From a checkpoint of a small transformer trained on Wikipedia: 13 layers, rotary positions.
Each number is 128 + 32 x the weight over the matrix's rms, rounded and kept within 0 to 255. Layers, rows and columns count from 0. Numbers have three digits each.

# layer 8 MLP down, 256x704, rms 0.189, rows 49-255, columns 0-63
089109143119118163150132113129158139155116121140117120125111152137128000140100193136150105157106143092125135097134151122074077142147080133119179152113150135068099132139103113143125087196164114
186144139096104135130143131172149124136111171068143139148195089152120160115144155099103136127097155164157145113152127141121101105085136139117096141093146120177126115086192064118174179182168075
119161148080130089133096109119189128178120135124111137118081115150118168148178112119167099188090142129171125162170111182116115152115113101110159172190106101156150101096084140146173059143156096
139149138077132164151135111137114161118122124179224101125176125101143142104168145191142095121138154089165095111120145150154172113101100172159155093133135103179094151117220121123139139099108060
139097119048100116134139168130124096128129148149086107120190101194139113083144128197102126121112153130140087151108186099121134137130103203105165111113040125117191160066060145132116139079074164
117124120168121090135145180120152141142172137117122092150129124101121101166160098102142131152165158128131147110127175085096170148129128134125168142064084098120106166146117065119144120140108143
105115141149117166164167091117091120077108137171088121100129081171164131131053082139140100119159124133150201147193131108092083150153133139120077117108156111095161157170209130151105090120147099
106111133141114143225040129156083094097133087081170196125142084145178146107101158066177143092170153158117070111080099147116123115122082122140155117068151215136123146103145166115151143135137070
197134196126130184099078137154086131116166096096083091077087159112089126122140138103110174151137192141132111165124149133109154049162131119129126146101161124120115133111167102142142115165105148
137163149122125144166143145144158115134147129156125135143149119104095148089078175141161104093182129138127127142089074162169120120145120151116118148128125145188116089144174185131115149091146100
147152106112146162098151054074140064160076127075101144151152077112081121134097147102100070149143087106123160121090177055082197126146088122124161113197123097128095135149141125178121153147106096
146094094119129185101078161079128091123135108159125143093036133137093115179121159160105158102154124113124161088102104116118128088090113115122143169088156137158082097177126173133126082126110108
068074132146165181142130164167117077140098180224103126142189144116155121131080052075068180138027121144088093114178151135131101113095117106137120133166107119169142134093120147081164158162137193
073096184163112106146096195155136095096145136119099148166101141092111142121104137147136093109111050127138125103146125099083149121167117144135075094165132126123071220152072151124092129154150169
148131087109087116160108100084104167079154088155067143184153136155173185184167160129071115103128068155074139087113143105106106139161112143115100150113145089119228095074100084146167117137126112
098102099120078162152096135136093151124162117134082103105187078114118139135157155150126126102120134142122143101123141142169126171184101187096092132164098081154103097165171148122112080165076125
086158113103099135170092117174177173126164200116116091149081139093162117107098136040096116191127101078072117075128153155129148150155161079117166122194200101070107108097072062113126089189126142
148197097129058153109133129108136155074163118096121147134175140129078075128160126161111119069180119157139163137119081124116165134078086158122188172149161152158112185139155124121148080111103143
132068102167144115108130145133157149171111088137079078101138104123091101123062148129121109094194100120109149150086116148114200172125116114096113124115041161138117149114042086163120137139117090
081103143080137140137144159139143108146139123111156130111110178115145113104117137051161118173127121181117172105145161165139085122170093155114134131122104074125154140186094114060122132204133113
131120098071128121159129103118164114122155135160135213162065134207139057082177179107143111151130106125220152117102135169136115127053103135113100143155149111109132137097144177119135128079114111
133112106083101146130108088153125121072101138135133150116027112145085143127124098128118098102113137098082135149184182139140121134153134148113107108172111114118133118113110068107136149117153129
162131181080094141121150119103125095134101074142109062148126166112119160149135102177152084103122135080154143088145123111162141207113114133124091080115132079141135153135122183106140136141150116
034097154099116168101225092139145122102113120161127132136181114136135076148043109083137104093083139129103151068176206084092213143130239133000098107178111167057170129173192141123162057227161166
100120123141115039100118127124151130150180149099078162137117068055091078195117097072110146111183103150127092116108129077132139105099081092118143162156111163125139173152072111082111112106134162
111191110137098108095068134107107115107142130088109157123137139134093117071121132078132113167129106178083095121192147180120148111127099117145064101220081105163130102158121107145102091062156081
101191129068158079170143157135123147182158110124153083123158075096149067132105150072146107117097114120131163086168117093122126118126127136154165122178140125095128143113131128103123126185078105
161108117101119181163114135098121113153088148129158103174086088082102098134119168084163081126073081141188135106123089144136192102169127119132168107123145122164116140113146173178071098171106136
118100121174120130162131078163156140188116143134125207132175160134106101158136131200115111158114196171129159104100118130065070131122077138105096156142134158185149104112104093134076131084099085
123137100194195105160118109147143113196121135131171182135158139131156115115123137158127072170152033143136133093153103122125092133100116157095155135183106120152114076181156154172079118073152104
131139117174104124089153124146120186115086106158120129124172169075143069100105149140121108169204119120122112120135138104090081123150101158125127140145178116169188092112141068133113166146179129
142120125109088110073113111161106094116122127128185129109139077188162150156157106178172139196171068080087121146128156093066161118101120123133149080187065137130158104102112107141150116139116124
179149099127171136113079116120168157133154129106174121181124112126107100127086132103109131112127117135119130176095083140112121142098128094121111215112171147116085121163142117153096149080039100
149081119106123132104206103176132151155161139151096158196146101067157197159116131149136096176144073147107102095186109103166127128132099145138094089109133108132120141078115122101091121097101119
100073146113131141106155118070094155157152158079089136105133126074155150149114116113138139123175077110088067121166123116043185066214101126102115070086160151126158098158147131070081155114144155
108146106190075122189104148124147129099125112130142125179163107159090103105130160112088122148167169147112125062114110126169162157111120158114110112184142120118137153085189123100176140128100056
139181121148080128150107082108181090092081128213170136163122107217075138231172115093112113185121203110188116044073066127141110060096125112137083117129155131142145124089154153117161118078115121
080127106127118142133107152118129138087104172131120056127083105085154088114143106119124147164077154117087129145066122104129116108179115114107153186152120130144133118208092150106125200194094193
131099102144145076083124154124119122191180162161111120189167105107198179134123104155154092135177093079181093133158178143064108181157093117078074113145141138064167145156125116194118063181142131
106119144086173139105177050112110137111102093127138095129117129148109164158150151192112165130117148091177101109057124185156095096114107153098131125083207112135053141130192174149098123144102170
134118109142086051144113105105111158142117168187132174078157087108119126092149106091162108115135140122171101112110138140121135166100098110174136157132113124138154090121129151171090095144133145
133089144099105086113119141160048255102078125136149125152119061153189081124142081119136217206154105092105115075171052099177125109180211077057119105118180189198142125106115051138154141140154144
106077080179153168172163151102181159170113154156141162148123157158148136141181128137149159109163184212121184118179132105105112192135131155091124082103151171181098081135160112154123157117105131
139176150082162133133137171181149116143188112164172125201023103120144115105123117116109122165119094157134101158165138123109143122143092129121081130099180145078131103091147151106160139124099151
169200095162156129048140112144175142104131110182054175130151144065169118094098156126100057155181155139059171142126101122085106088095138122124148135114109141139123075145132080165141119137143126
211120122064108180119156119093168110157114190123121136140165095129115106087152149165115192146138157137128152107115082090076122146159115143131121140096184165127021173123175143127179142112089131
125149133097124072128142098122175055204161138097165154149087125094106156128161073173119092082053162105128109128064121158150088165153114099151122169148113127083159153138104147174058136119099112
154153153170145136135102156108085129146112101150118124113104114109086115154150145134116050104136095115181163173106131123132131214099107096115152130110204127125150085110162169088130080082132159
152168166158107100047077167064188062116163101134127160156090145138134144157134092124144102215117119116142143152070140132145134196107144072137148178108147135119165087098120142169066156067091113
192077147184140111098180095090152148136099136162116136141106148154098109105129115080109147134123099061186172098171121090060082173140104117124141168153103155119075143106166166119119086129136151
132100109134126079086119168115140112112151039093119106050172148173063112131092094148144172126066136136114076165140122107117148106143134123122099085125155196161160184119157069141104159114181153
105190162103117168126118144072103126136160144089134144090180149123093127100141162142136138203180116084116134115126142108122139164172136141095140140185143130162123133134143098146153124093191124
147081075137103076133126151136092094177145145115156075100179088141080103122154144173057115155115086096122141155181102183142174117079122104159123098148050172128115086187119112151123168139055133
168132153128086127118121146079135120143062106173174116092082103109088183134160107087097166162110105117108125116114185116137074067101140115109065178151129115112141158087101119167121167164112117
107124156172092104112152136075172079146120094123101115176094137082149110141086154101108131158146123160158104144119160124118178122084153069079116122123118108110088084125140099132114157093106074
117173132147111122125103165099158128153110115110084149113130165150149106089096115079182164149100139099111179151178131137134137180074145108124109103134144146158137128093104165095109158111153127
119163095126115141151171148127131105103115104174197114160074124160148052105153170090148104141056143133145134122145096084176188106068137150142197128180136167197072104122092154157093133086131123
248119136124117114068195061125160157151159131203081117154117191098088074108103155151113117128127085118104136134192106084132134089098144114109143086166116165143123066151063119095064119134162155
177145106137103143079109077095135138070079135109108097124120113123127186115134141138104082128091129037118149100098112126153127074127126048120121135104099172100175116072153136120125110097080155
192142150149113129102126154118082165185226127111132118075134155112217120163148168179115124097153095127091126156150166107083124132125083127104143140167165165111101141162135056123146121147126124
108153128139192124199115086128118145137066082173156115120111174078192062136108119195120025117118147108115173102172120105109138163143073168123136092119138118148117102117154128053137077095134103
179099080147164161158173078132071141124059123086122136146203185121135150134168121156069123109112152153102083145095107110126150139143163148134146131199168096131126129136121147075094098139101119
124144119106128146196099137132183176130127094094148143130140149134094145101073086125155146084106109150146131122194124161125130082181131094150153086123080094136109114141156113168129140125240103
127117170137118144157120192144059124142106160109136145140199055146142131134130147144152114139121130182182083156136130142169122080203153084089186133164150176161124167140143133139064085140203183
121141121103135139099100088097126139118151132200107078107126149162111148161151078224074153114098187153122140106120131146129108168095105153089087122090122126149117095089089138142102098093106173
130060171146110085145077132157194129117128116136115174097108139087133106088139123153127142186072129087135160118153153142117080105093105171106117157149172069159140135132174096154083087156095118
151106144111131148139144144131117125143120145208136115106102107125115079161146139104181148140140122110124165089168142119169100087127106099117100122068081155172094137128077047151131093114109118
193111144196096139105140163157100109130156168156106113148188147129122158132107147161119050091151135135075080108134200140153129123106124137070124100167142126173067147154159157117158110143141125
102087164166110210145143112151147184145145139059124114132130122120067132084097082167144148106078155109172131170162095139122089125132104171097120152095120135131143088101144107135141159136097068
104110143109119165121108129149162081142157132154180154102179132104139105152130118117108129120168109150127162129113131157163086160153100116166248155119100117147124126121151124083176165123087125
123166173135116102103133130084116123114144121161152134085130166127075071138103162119154127140127128077165128106141132131108105088124083184155154144095118126095121123164143099103161191116064070
169100125157140149143134109158118117207161086179114077118105131168067148108168097118168069115160069141067141178144123134116129072115122087103121082144155213100108120207133100168085136148136154
121122124109136163111144185179126120079142128076136142092160090156163100136196192091118148074093144145132142138155126127170134107116122122097185134149132158130131091139125104107114179163145171
149167105154145129092162139166088143172166110137241084139106078136116114138184178099117085148130162142164107167129166042110124196176109109084108155177162138074166159131116177090112039158103093
152105135154116134090181153123089111132183186111106158148153109096130092107103111136146129093075142166107128128154121187106118131197081170188104092116139145101123113137172127118149148110160105
082065134160143079119119112182136090142131132145129057064127129126193131138096159177090104147114090116093134118109150064097176159183140120145167083139131143103148108110151100134134123174106198
038087107126144145153178075105060110145103133094112150097117148094095148124125145119110169083128139081154103120113097152098122154064098088109122112190126107142085112136130132094120130100157108
120134119151158113123151117158079154159150107148129191107150141098173140121111093157112081145135133111078140141153181051111121134134082161120136164098142126098150109135153136165128165138120153
097173157115156053080091138130132108103127145126111150138136103153129132141122109121162165112137159089144096152090196139116162118129148123103156078121156118094170161153118114164088138140198131
142132187133132096116213176127138129177145098140135128095138101109084147145118116177138109152109124155057176145117109105110124128159143123118139092110128129128059100123148178152127117143095143
121119152074105102142118117080123219095097108110149152137133130153127141156126110152142109098138155143146098128113114123102139108191111180083133187129135143092069084147151142089112115132102118
060076103108149122061081131141053144168120200181158101186141178091140087167134109074122144100178156119119141126200132093124157155085138177083100116041119133111156184165101139111174107111119081
086082138097138111092103126171121146101110121153146103143148086143138121136199074140153143138134144168147135075171097137106115105169143089075059166110124113143140085129120162081152192093097150
152124116105101157105131141159070168107183172114089104110093110157123047112139154122198110129123140116145079112142106181109152125164121122140103142134123091038105105173131097146090174122104112
119171185106126117095098108125085164152117162102148120108136143190104152113071078136123054147113161147138134127090120105115126080125119137106092101113113181116134124101116126117173130125128105
086068141130146149136134140158114082170132119131115120132099154156113141191099129121156101094085161109163139127152119135142080186111119119115116123201138135129115101113117195079114159176096227
110103097081161155047122130146139065171119136106104155157060110116076129169127065105106139159192102058075103142104182090076131130133127144090183092133159166121127147098110126151135094134072165
085091126177140174170164132155143127164079215132106055115201122173165121105126173117109132168096130144149123150147106143119099152132094149123072077181112110116074132120129088155162172116113164
066148163137118164131095107185102087159102062119162118094127107177134165168119146131159144163139133155117115148136114147150154084114130121122092119091094131153122131067140100126094103101145125
118092110178087119115128088079092119147090143175120167148131130119140092139137120161154217129191083099153182100117116077115132121124101099140083116195132144109150135104137132138138096160109111
111162140069119116100142056127136090127131129074106145159153105129185157108076150107104068133099177163114082213084109111107170162120122122143130114116116091175162137127117044139115136144071139
153104157068130125126095142155128037114110156148101001134086156142110188153120169146126173109159179055113141153154084114156128146105104153143172171200193125136104088148146107137183169178072171
144133147123099124065120038129162145123107198178108079227120137175079109131176133094121140189059133128140084130117110136118113124129119175171077133126135073122117126135090112128146174129191095
150132163113143149108162135096113117146160093143090134143109127109135125144150114088174081132147091124119135185140130125114138142097119111133121171123113112097120140142111140126121095197140141
148132142141169135147138111157133178066167124115102097132124103106124101110106115143167140134108201133055111119129097094102090079111122072120188164110106168182183201084163117061104140140196128
125147099069096129102100144157139165167115090161185142124108216122108060091129090154143083141142140113168180152128134121104127134161152095154092088127128125146136105155130127133155131102159169
117173146157080044040168111100066054091103108018159165107086148100162193206126084081085158135192133134151088115151079120105115125106105151139077121102088089143129117121130091163115112097110124
133167118094133110123137148178106133141155084121091140165162136133129098068146136138106146122154158109138166123133208123127126105164139150134098090175184182136121110167140102124129124135178072
160108158160112105144139144103101152135122155099148118091102098150120155157105145187159089147165142092118072112156139144079112149143106136148147114177128139100110129106192138098068096151113136
138148134135103139114107136141153150129160131147113160113113159082157137093142129118104155153124118179156122199114145113084130131097057094113108156115124078128163161167059103200161150168142143
132131189172081112155137061101114176135148109064113136109106147111068131107129127108094121114112168104156149115122114117175114142115078116124187155135109147075153143080069083148149066126101091
165084125127164186160118115098123132104140162089131107078156152111099090128081183125144122134091125086173109117088141128174107102145103100128145148167130161134114117164121114084136127145101147
133151137146138104114125140160121166136187116131182102106153108122096108108122147112193167181074143189083141176170081138128147123106108139098100116119153080167132107114094134151070060105117153
116169049087077145091188082116133130077070142067100110174145171179153168174117154123106108105136166162042072119149100058123057099173130113101165131122112121148162051091145109158156069122072126
076150125080139106147110104094181177120130143097148144058136115152101122142136141122090141139136080126128092111131157159123115158097125180118114088125135059094125133213106090115071156158142133
130132082127198102125152148149131110118169127156131140185102207126143095158163151051104198150094123106149091086173155099117133097164120120072068173151143058110148165087110123143153146133124109
134102164092142169067136163098117141144140119145144114178105100174125061059162145095145123173087159156170088141109121086124066107107101128074132075163125148174086111117092185163156119146152119
113152103124091095171175121062140115118147147123131152150135124142048164142173126140141054133085112109141130125118057160150096148097121095136102095131104091134129153128081145164110051104112138
136168091121118139169124109123115090091127100103086068125135108191148159143169146145096123101128124135161156061127115127161148146123142141075133076141114114126088168166240132074062158151096112
152177118146146208110146129169123134134101097077108123118068115150148078156124155152196144141112142134154080091123090105157146133173101112128173110165072153137117053157081179115130145146115117
164137112165142147182114135157134087160110161102109137104105108174134109156128148123118118096153042115151160125147158128116110128118102126121118096170112136124138088122119092098120089150095099
095131152105089154100109086082135149126138138160087209091106169144162097149101055112189126101133146176118183131175135154137208096173115118078160131048167106138170150105084124154166157093119109
106203099154116064138125078115140108183178174118089087070145123141104151123116146072150070121084096148114144093207196128174101131152103115105122097135167170132154115124098113141129099121124111
159105132159114145150169141139186092200125090140135140144210183152120131152167091090117143141112163138095090071134159164136132157075131114138128142108166106123177139099102143117145132124155139
093161115112140123111129154175140147185174113118205160091124113107125114086159079131115089146102192102157153120134118106181140116110108063164119201159079129103129099190164134074032102125102134
084125126151117117117082147131099098134174104070141137113141091142105157078121137181143155089070131125131135184126145148136174139186102148116131174178141120070147151098132172139120139129097147
155093159103141145152148175067162158112174114148093112140103082125101075167118173140170095103115178178179139140169149162165119107118068070083092115054146086154077092147142179129096125151143098
125076130142159138045120077162109121164146103140142150166152116194084177126092157135140202100166126139112131188092103153117141133143182147136126100156145135168110156133121122116119165138141117
122058103081146140108157141115118122118178170067100109100084195126089151113106122133156175102126120119098111128119132112169142082143100156157117115142095119112141087136102131132174098170133084
115117128141178094119166092114082147187118099090126202194077167063128113123162138088106156140134064165138186089076072182067114141093132140065137156166146095168125130078107160065127175104180122
060152105102138125137206100167096143148106101117184103142112147102110104123132119123154113136106143116168156088135151164083120162174116136155153130171128118126154095072154131136049155103117144
170114165155131142133128123128130169117167114156163174099184076137192102174116139090152112146119185167134179114176134169103107093124114085123104120088181100175093087087175112174117095136110120
128132121075078134121147118112147147139113187140131176121086173129059092097111103155136131135112137131216111119101114104216116082080121130166166027106100112104135131077162143114158112149046077
107129131154130101122123137106136131167079123105122101085154089116100208107074051145172140109119086088106119143135157120121134118149104111095122142117156158134080151187095075083077095092125168
102118132139128129122160130083188113155131174111116078151157136011141162112090126114124160138164100076126153134134095138081145176150111124125147138103112150155148102203119147174118146187112087
120107146069128162048043141084083071122178143160121147115123119091137127142110117134134086090144129150102162107169143150145147113129113085106107125113127102116131144131101129139141110134138119
145147119109087153115120151121159119163158101148132135061133099151140120144064235160150120123110154144104135137165160161136065154169116164092118147144149157133091121155136081110109087173132103
139144108161195136145158111103123143143113141141089140193129119129110126107111139170114104153177128112086132139110106126139130141152114145122099133098090115125139155083179148109161104129105108
182099167150084114122187089139164123184132126164080157178181109101081116092204123146123083107082172127116109131146157122115145182146100158180103138112113102168089092151113148140168119124140118
069106208175118137120107087104068078133067128125103180153164120101133142154175099173129139188126191147117082129062162135108143118102143120101135132144134090140121137103118145171197092156140122
186148141164095139168034054125088140089145198137141105137167107109105139150177131164150130068161144150123133104073168093118057182123153171049147173093121132131135160113083141114145131133150145
113162123119150138133106091137133096135132181131119133143134107131127136133129116116137144084092116156163179091093100161151085181055117120109130211104105117110170116089105132114109087151094158
131189155092108152101126082176109168112138129070111168126151099132174095172180174078132146146138124124181108062138057118141124136135117098110142210099101177113136130192111096143137137169134183
076085134114088093115121092151162042102139131050131153134132109112124141130147128101114131111147155048156105075218176104077123084143174135108086057136097135121129151149101108160153121169153137
126081127119064096090139092083099111159153146154083102160133086101086124154167219174132109139175119094187109130123134150169141088122121151139114146117101101151092094109075122141096073116133159
053114112114160094155130109133132133128142140166212105093136098117108110154194112185142117095057117141156101070086136121114134131098073112133140115111166088083096167179094115201188155135143099
098116139184152145086098132052127115092153135124168168104131163117175119152164128063111121069157136198110107170111165158150114079095121097164146088131135109149162122138178100156105137070118133
111148088123100077149169102129156126114150116096148144109169101087101149145158151127152196089068084058168114123111130093113199140123112115136239159156077113142142128143110121162068115157135195
105147106097039125105133164124145192126116149102128177183108124178076121119133124128118099080151117155143090118148115096095126096145098132121155133140149129149166104119133162105164092195172104
166147127109132129157112134108187157086161114156081124146089084154119105134110164163136159180159092065124198046104147076092160158159168095088069131121196140136090066099153171134106198130120119
204145154097162070125146133132100115143133116107195120089133105125121115104134097087091117130165058126089164105102100102143134184192112165124156127095151178108126111083114122108135155122164154
164091151181055129137179133149073142093074100174108180145152107165108094073146119154138104159206090049154152120166114083143165107156116097117156179136142134175067176196137132128146150125129208
098188074062131125133075102149125177131168148124129129182117161121174114136114152140099104070148120122117159153155126182186139153107107118121138107139161090118150148073086113114114188077096140
139060114070135114158138104109115134110187112129117131124158137116166144128174059096098097080185159142134095162077199170166091151067129142114144065121103116072126127106145085112080120174194108
116089143165119108169131132074090187141155108146041185188114137155072145107057090064127168116102123147144131110146170140075122172134130086140067132102114130106131105143106166064091076136146089
078169094171120048180119157144143156193106137155189122098131120080144101183154159113079095127154068159147122155156144123121097100145135124056112125113112125114099162082150129110117087133137094
130102106133119174132088115153139054128145185128122151118132074112141185150148157148165122113076154115166155114130119075164142097169142142109162134099133107127160120096162133152132127130163167
122146176165157194174092129125163155132169124089180120214140143089096158083091177121147146060091140198116144121087134071128165125138133104127107222118108211155157143093127113170130163080092139
067106056140133166128122098191115145149127068143120156162183112168094135122137149148110185099144165099079122139072153142147059148163131158123084053124086170142129095119129131103163152092129098
167125151052121179127124129129144140149141128126063150118166116120125108046141165217116169135120160108163138125185132143120175131137109094161131148073137182108166115127132088161183171109105125
106151140093089159115148128103170122150144124083118106146146107113169100171123099092115135100166100152126071100146084121143174092106125082065097110175135125095135141142130144141106127128150144
152197084170067111217160145168126140161157115117097107096116136119185035109126052128154129077105184141143112155162147113097128160137121081140194060124099151063163123128099121164141154144061163
129137114147116172181140111148153130155116139168179152112092143117087128143179058083124186091136117088130180072089170159111174132108140116132121162072128149165077126152115162183130148156073173
145111106126117121172097144138124118128156162142135137117136151087149117177111160100083124179130179101099103089152144097074089133164106194093107097170127179046089159149065109159127071167101121
156125092134173156112103097095118173109079115139131152132088168160097123188178171098112169088101129113127061122160127153110144142115132163088121160075144104113091158103161090114070124157136103
120176130114124096143119157082165140103121132084105136122133145128160069135104117164130161159171183100168132143121172192132134104119147157114180070137098157121111098188143111138054158112108120
102130149142154124173144174138199144094171159129085079106089150155080122151129093134172070093138068111149154110125160141142106162109128131121132140149159100134133143133138092155088171122122115
112134094153136093151083136090129099069151106171147087145170148103122106188148143141081143120120124140058124167125126149080125106141097149104141159168069128147196098134146082216094176085165166
068114116141137135178133154124154132116095143141175089080116135108114110139166184145155139186086101223090169127127134125142144073223082131149100117093173111133097070202131119079144122139130126
117134106186108090145121086148145140126101109122110110189108139167070125105070119137111149143150101058143143144112096115154158144106071095122115199114105071125142115136105091143068168066089069
092154132134086221174103120124193112173134067106126167107168098167125153143098119136094064087140154156109141099100183109112092138067108095127127161092092128112094138157183115113148077109106120
119092109119123153147139136115133110154147070106143094099097137132153116109139109123101169107150150107145170137148117070080213081125101085134114106158151136106140129183129165184113126135135134
113180133137086134183142114136106133169176152081054160145186109078128096073144158137118102131153088133162148132125106159155126092077084139174154110122159083169202044164098118137164125135142108
168134165102120115167171179126167120153125138131123229102182122123187152200081101035138141165187111134132146159103152150096147137082098122104100102186159146154204111142089209112187124118100107
152132141118109156107151152163113093175124138110144155091121136119153104119144139097157147114125130123141097148096119150156086143185101168112072154146154143091091138091126136113115084141079134
110061132140104132152093137125153033153155104149174107148146099164167125123111177134114139085115102178155128117158094124109153108186112143119145119170146118101153172166117199109093189108148144
103155090179221094094170110156122136136093142148136147136127142123080101103075119127085103121140064164094175145130068121176155080120144081102129125154052087189117130159200161123125159133123092
122104174094172135096112181150126188135091188159048140216114147210140189115095103143084182155108114145106083151182132102129112100079137095136175088104155156157073141149141076151093138144071149
138111122150116187106155146057193130160154152094138151087145129159100153172159126183121111107162115160154191117181089122113182137151119123131107125130114130151121076151126125147149156129123117
116129152127149133109091148057117134073142125134091130111090127152135142043108149133177135117152168089122179142170129131140129103088115134121122131120111174074095128118148153134142084139142098
152124154128153149108150099180101151138155145119163188145052127072209140107150168091160092107108234141106077058141102095139098139151124145152103123130172116188095137153094171155097109172143139
153083096149079128135144111145079142098139087087127131133136162135163154166111089157121095134106139150126166148125078148151144076144137109152120116135100082093114097092138078100159089100175091
188136128121140141146083158120180124132122067109161121142110194139122138074125107101085127148077206126210166143122152126147143117170116157161136108102118161142078083106128194169121098121152150
080162083079105115100150127142098130065139109111105103140097150138149150087127140164182106110126138136165073135175143119153209088117131106168132117110118089149089207147156140139139138128107142
167081153159100150161153155177112122123103103132129130117057114123128166112050172113120127182108151148116091133060105109108097177105125116157080117112168092131061082076103094133128144154132153
133171096104101114129158109138119119164128095149119184135098114100166098092044181123103104089099152158081131119091089161095114154132130127122089105130113158118153051111133099080132190113125126
165117177098116080115166077150077131100174123145141045127126063140133148142169123163117120136104121054094111177180080135110128090115110088157099105094160183163148153145114104040127181139123130
115166071122181133116059059111149097156174122144114134164136084168114164189138145167108081113106131128142083146144074156163107095109113151144117106101124152148104152130145133077102173081116110
106100137175184096070129177207174147159087169023143096122112086146158168037133166143157153143073100122087126095143105086138151138110128127116129142177097123144091089130178134102130103139103148
111144132056044109131146089094086131157123134144102176128170112098127115112116067101148139123141117123102064093145114146116140122167105099119129135078225126094107086107094147170044159150110109
145134139134198102227112165104147168131107124076148096128164127163138086140128072117151147087077136131099134148124085147183154148108112118126188145136141140148144096095175136136141139103093100
119176134125151181134130115096085122121094130192126101111172160169182150113135092155132113201167087167081098161164126108102166099145091109119112131169101199168149197143167129082137083175114146
150088084146149143165077148123098125149117146128180190102108150128115159144178122127134136063126126122147127121121147116108100150181086152128112147140132150151116107116079082105077117146156124
128158122132144094200179196145132078118136153140101199143100124074146109102102144112124095165179139118160098100125132143112151159163132188144116118151137149119120062170180120144152185113167125
128087091120122118154138101119146109151141186114124114093178172163110166142132125137121146130099146103099097134096100190149097112175087118117145176135122130145145101107168137137127107110103109
079095110170153067170109099127143110165029067167096123125128126102162132149128067145108124130123207113102151118185116159130110073115090098122092182172069141092211163148112129127203201140113123
131127157134073149067147050117120136069143162176040125145111145109109124148151119170086124102172145124143145109130134118101154121130112148144167090091093134073213117129159069151137108138117131
098051099169080165122130114146132135124164184135145080133126132136072088114146137139123131114140134123129151106105121113117092148208126102120102119082098093065076175205089137106168125139146109
128094211114143149175166094123151185138130091120200101138118106066134094121094144143155156140092116081131111152193056163109163099138101124118114106086175158153093127165199107165135109113163113
135141148121140171132083151151075106129075152173125211122186136141148117115154132214104099156135111137094174147153131128156076090107079141159138074095118154135114101116100104064192152100090122
136126109164158074151174114107133179095118125097113120127095140120078152130113136132107151107078111116122151087124124114138135145180098147147130114165103136125193110134096108185125148145113117
156112163161143124090093130093070149126183158154119152169134140118110108134122086177103135101149162167113146143159101140105101133126113134124089117153146163088151159090145134114167138095135067
112068114161087136123124140169152143155121076074118096120142161154165165186112143118108151103129123166100068132123160136117091119230089145159168103202132152156159125154110147097118116094183129
125132167127077099131153137172105127076135101108135160083118090032065222151151162141145157186123092118126151051106123153065134088109092160136136135073146169111104156081124135104133118131109147
145142119176096109164177096095129170144102136147074083130130140148111067117082146089083136154127137170167112123150089148084079131148121121130124107098190195107150122116134148121093145153160158
101154166098110178058118134148121052174124133056131155088140092158053119149109117096126175113038175122153155155121164123165078160177111130081189142161094177109161120122158163078081104114129164
097091127108124111122114169104139145145123141135192098141150121159147076082102130109139175119114144085133138137107126174177082137147095169094101182108111127093130140176162102163131158142120129
156126131211133103132067115136122097113168062148115156098119165153159100130141169106081076132138127110176125032150108184128106118121087146152129184167105087120171067102187151108100133133123119
093119081117116112131110178110121098138118130140132156124218170153187099155132177071096164131144090134155117127109148142151121127166057175154191103102141095163144129206081127126136158094089128
093170126124142153148109153084104101076143126171129143177095178140046162139184161141084133130201201140133133086110118093099148136100113106111029074139113114158125097161104123176123129087126128
151110158110169095188062081138093114155127104164123141116114092182101171113110142120095115138146133102101116082122089131105171109119125127084169179096170097130071138136114135082117152109125107
115127133157130147068126070178102121083161113157139115130127100123090146093211126187151126169135106154152164159174113121143175156115090101117166097095118169117140110145122122078152128144104132
106103117077059090076153159160185151159142088118148090135185117167138078148112077123108202152115127149147077107128119132122125098121133138096112078123104090151116070120193143185118117092145139
089134105103093162158107186109107139183115111177171146049153112132124107122134140060154124162159129113119186042121128054193099161132131106135089116082109132138091130176173085206149142100143179
093115131150131147103179080129189108151148111110099071176133098130150114166081086141106148161145183140139156122119114127114188118126129135146125097134128162137171140140112143096120108158116175
140143152111109164081111107107138123126128129143204170079147164107137095129140116167123122136170167156148118096151120092133148105106108129111119128110082166172120082125117133131164064170100122
185169106093159131156165140191078112103094138117081118183168096086080106153132121095110142102141115078083125094091126111146165085113123095107164197110108144105120100126100134150117100098128155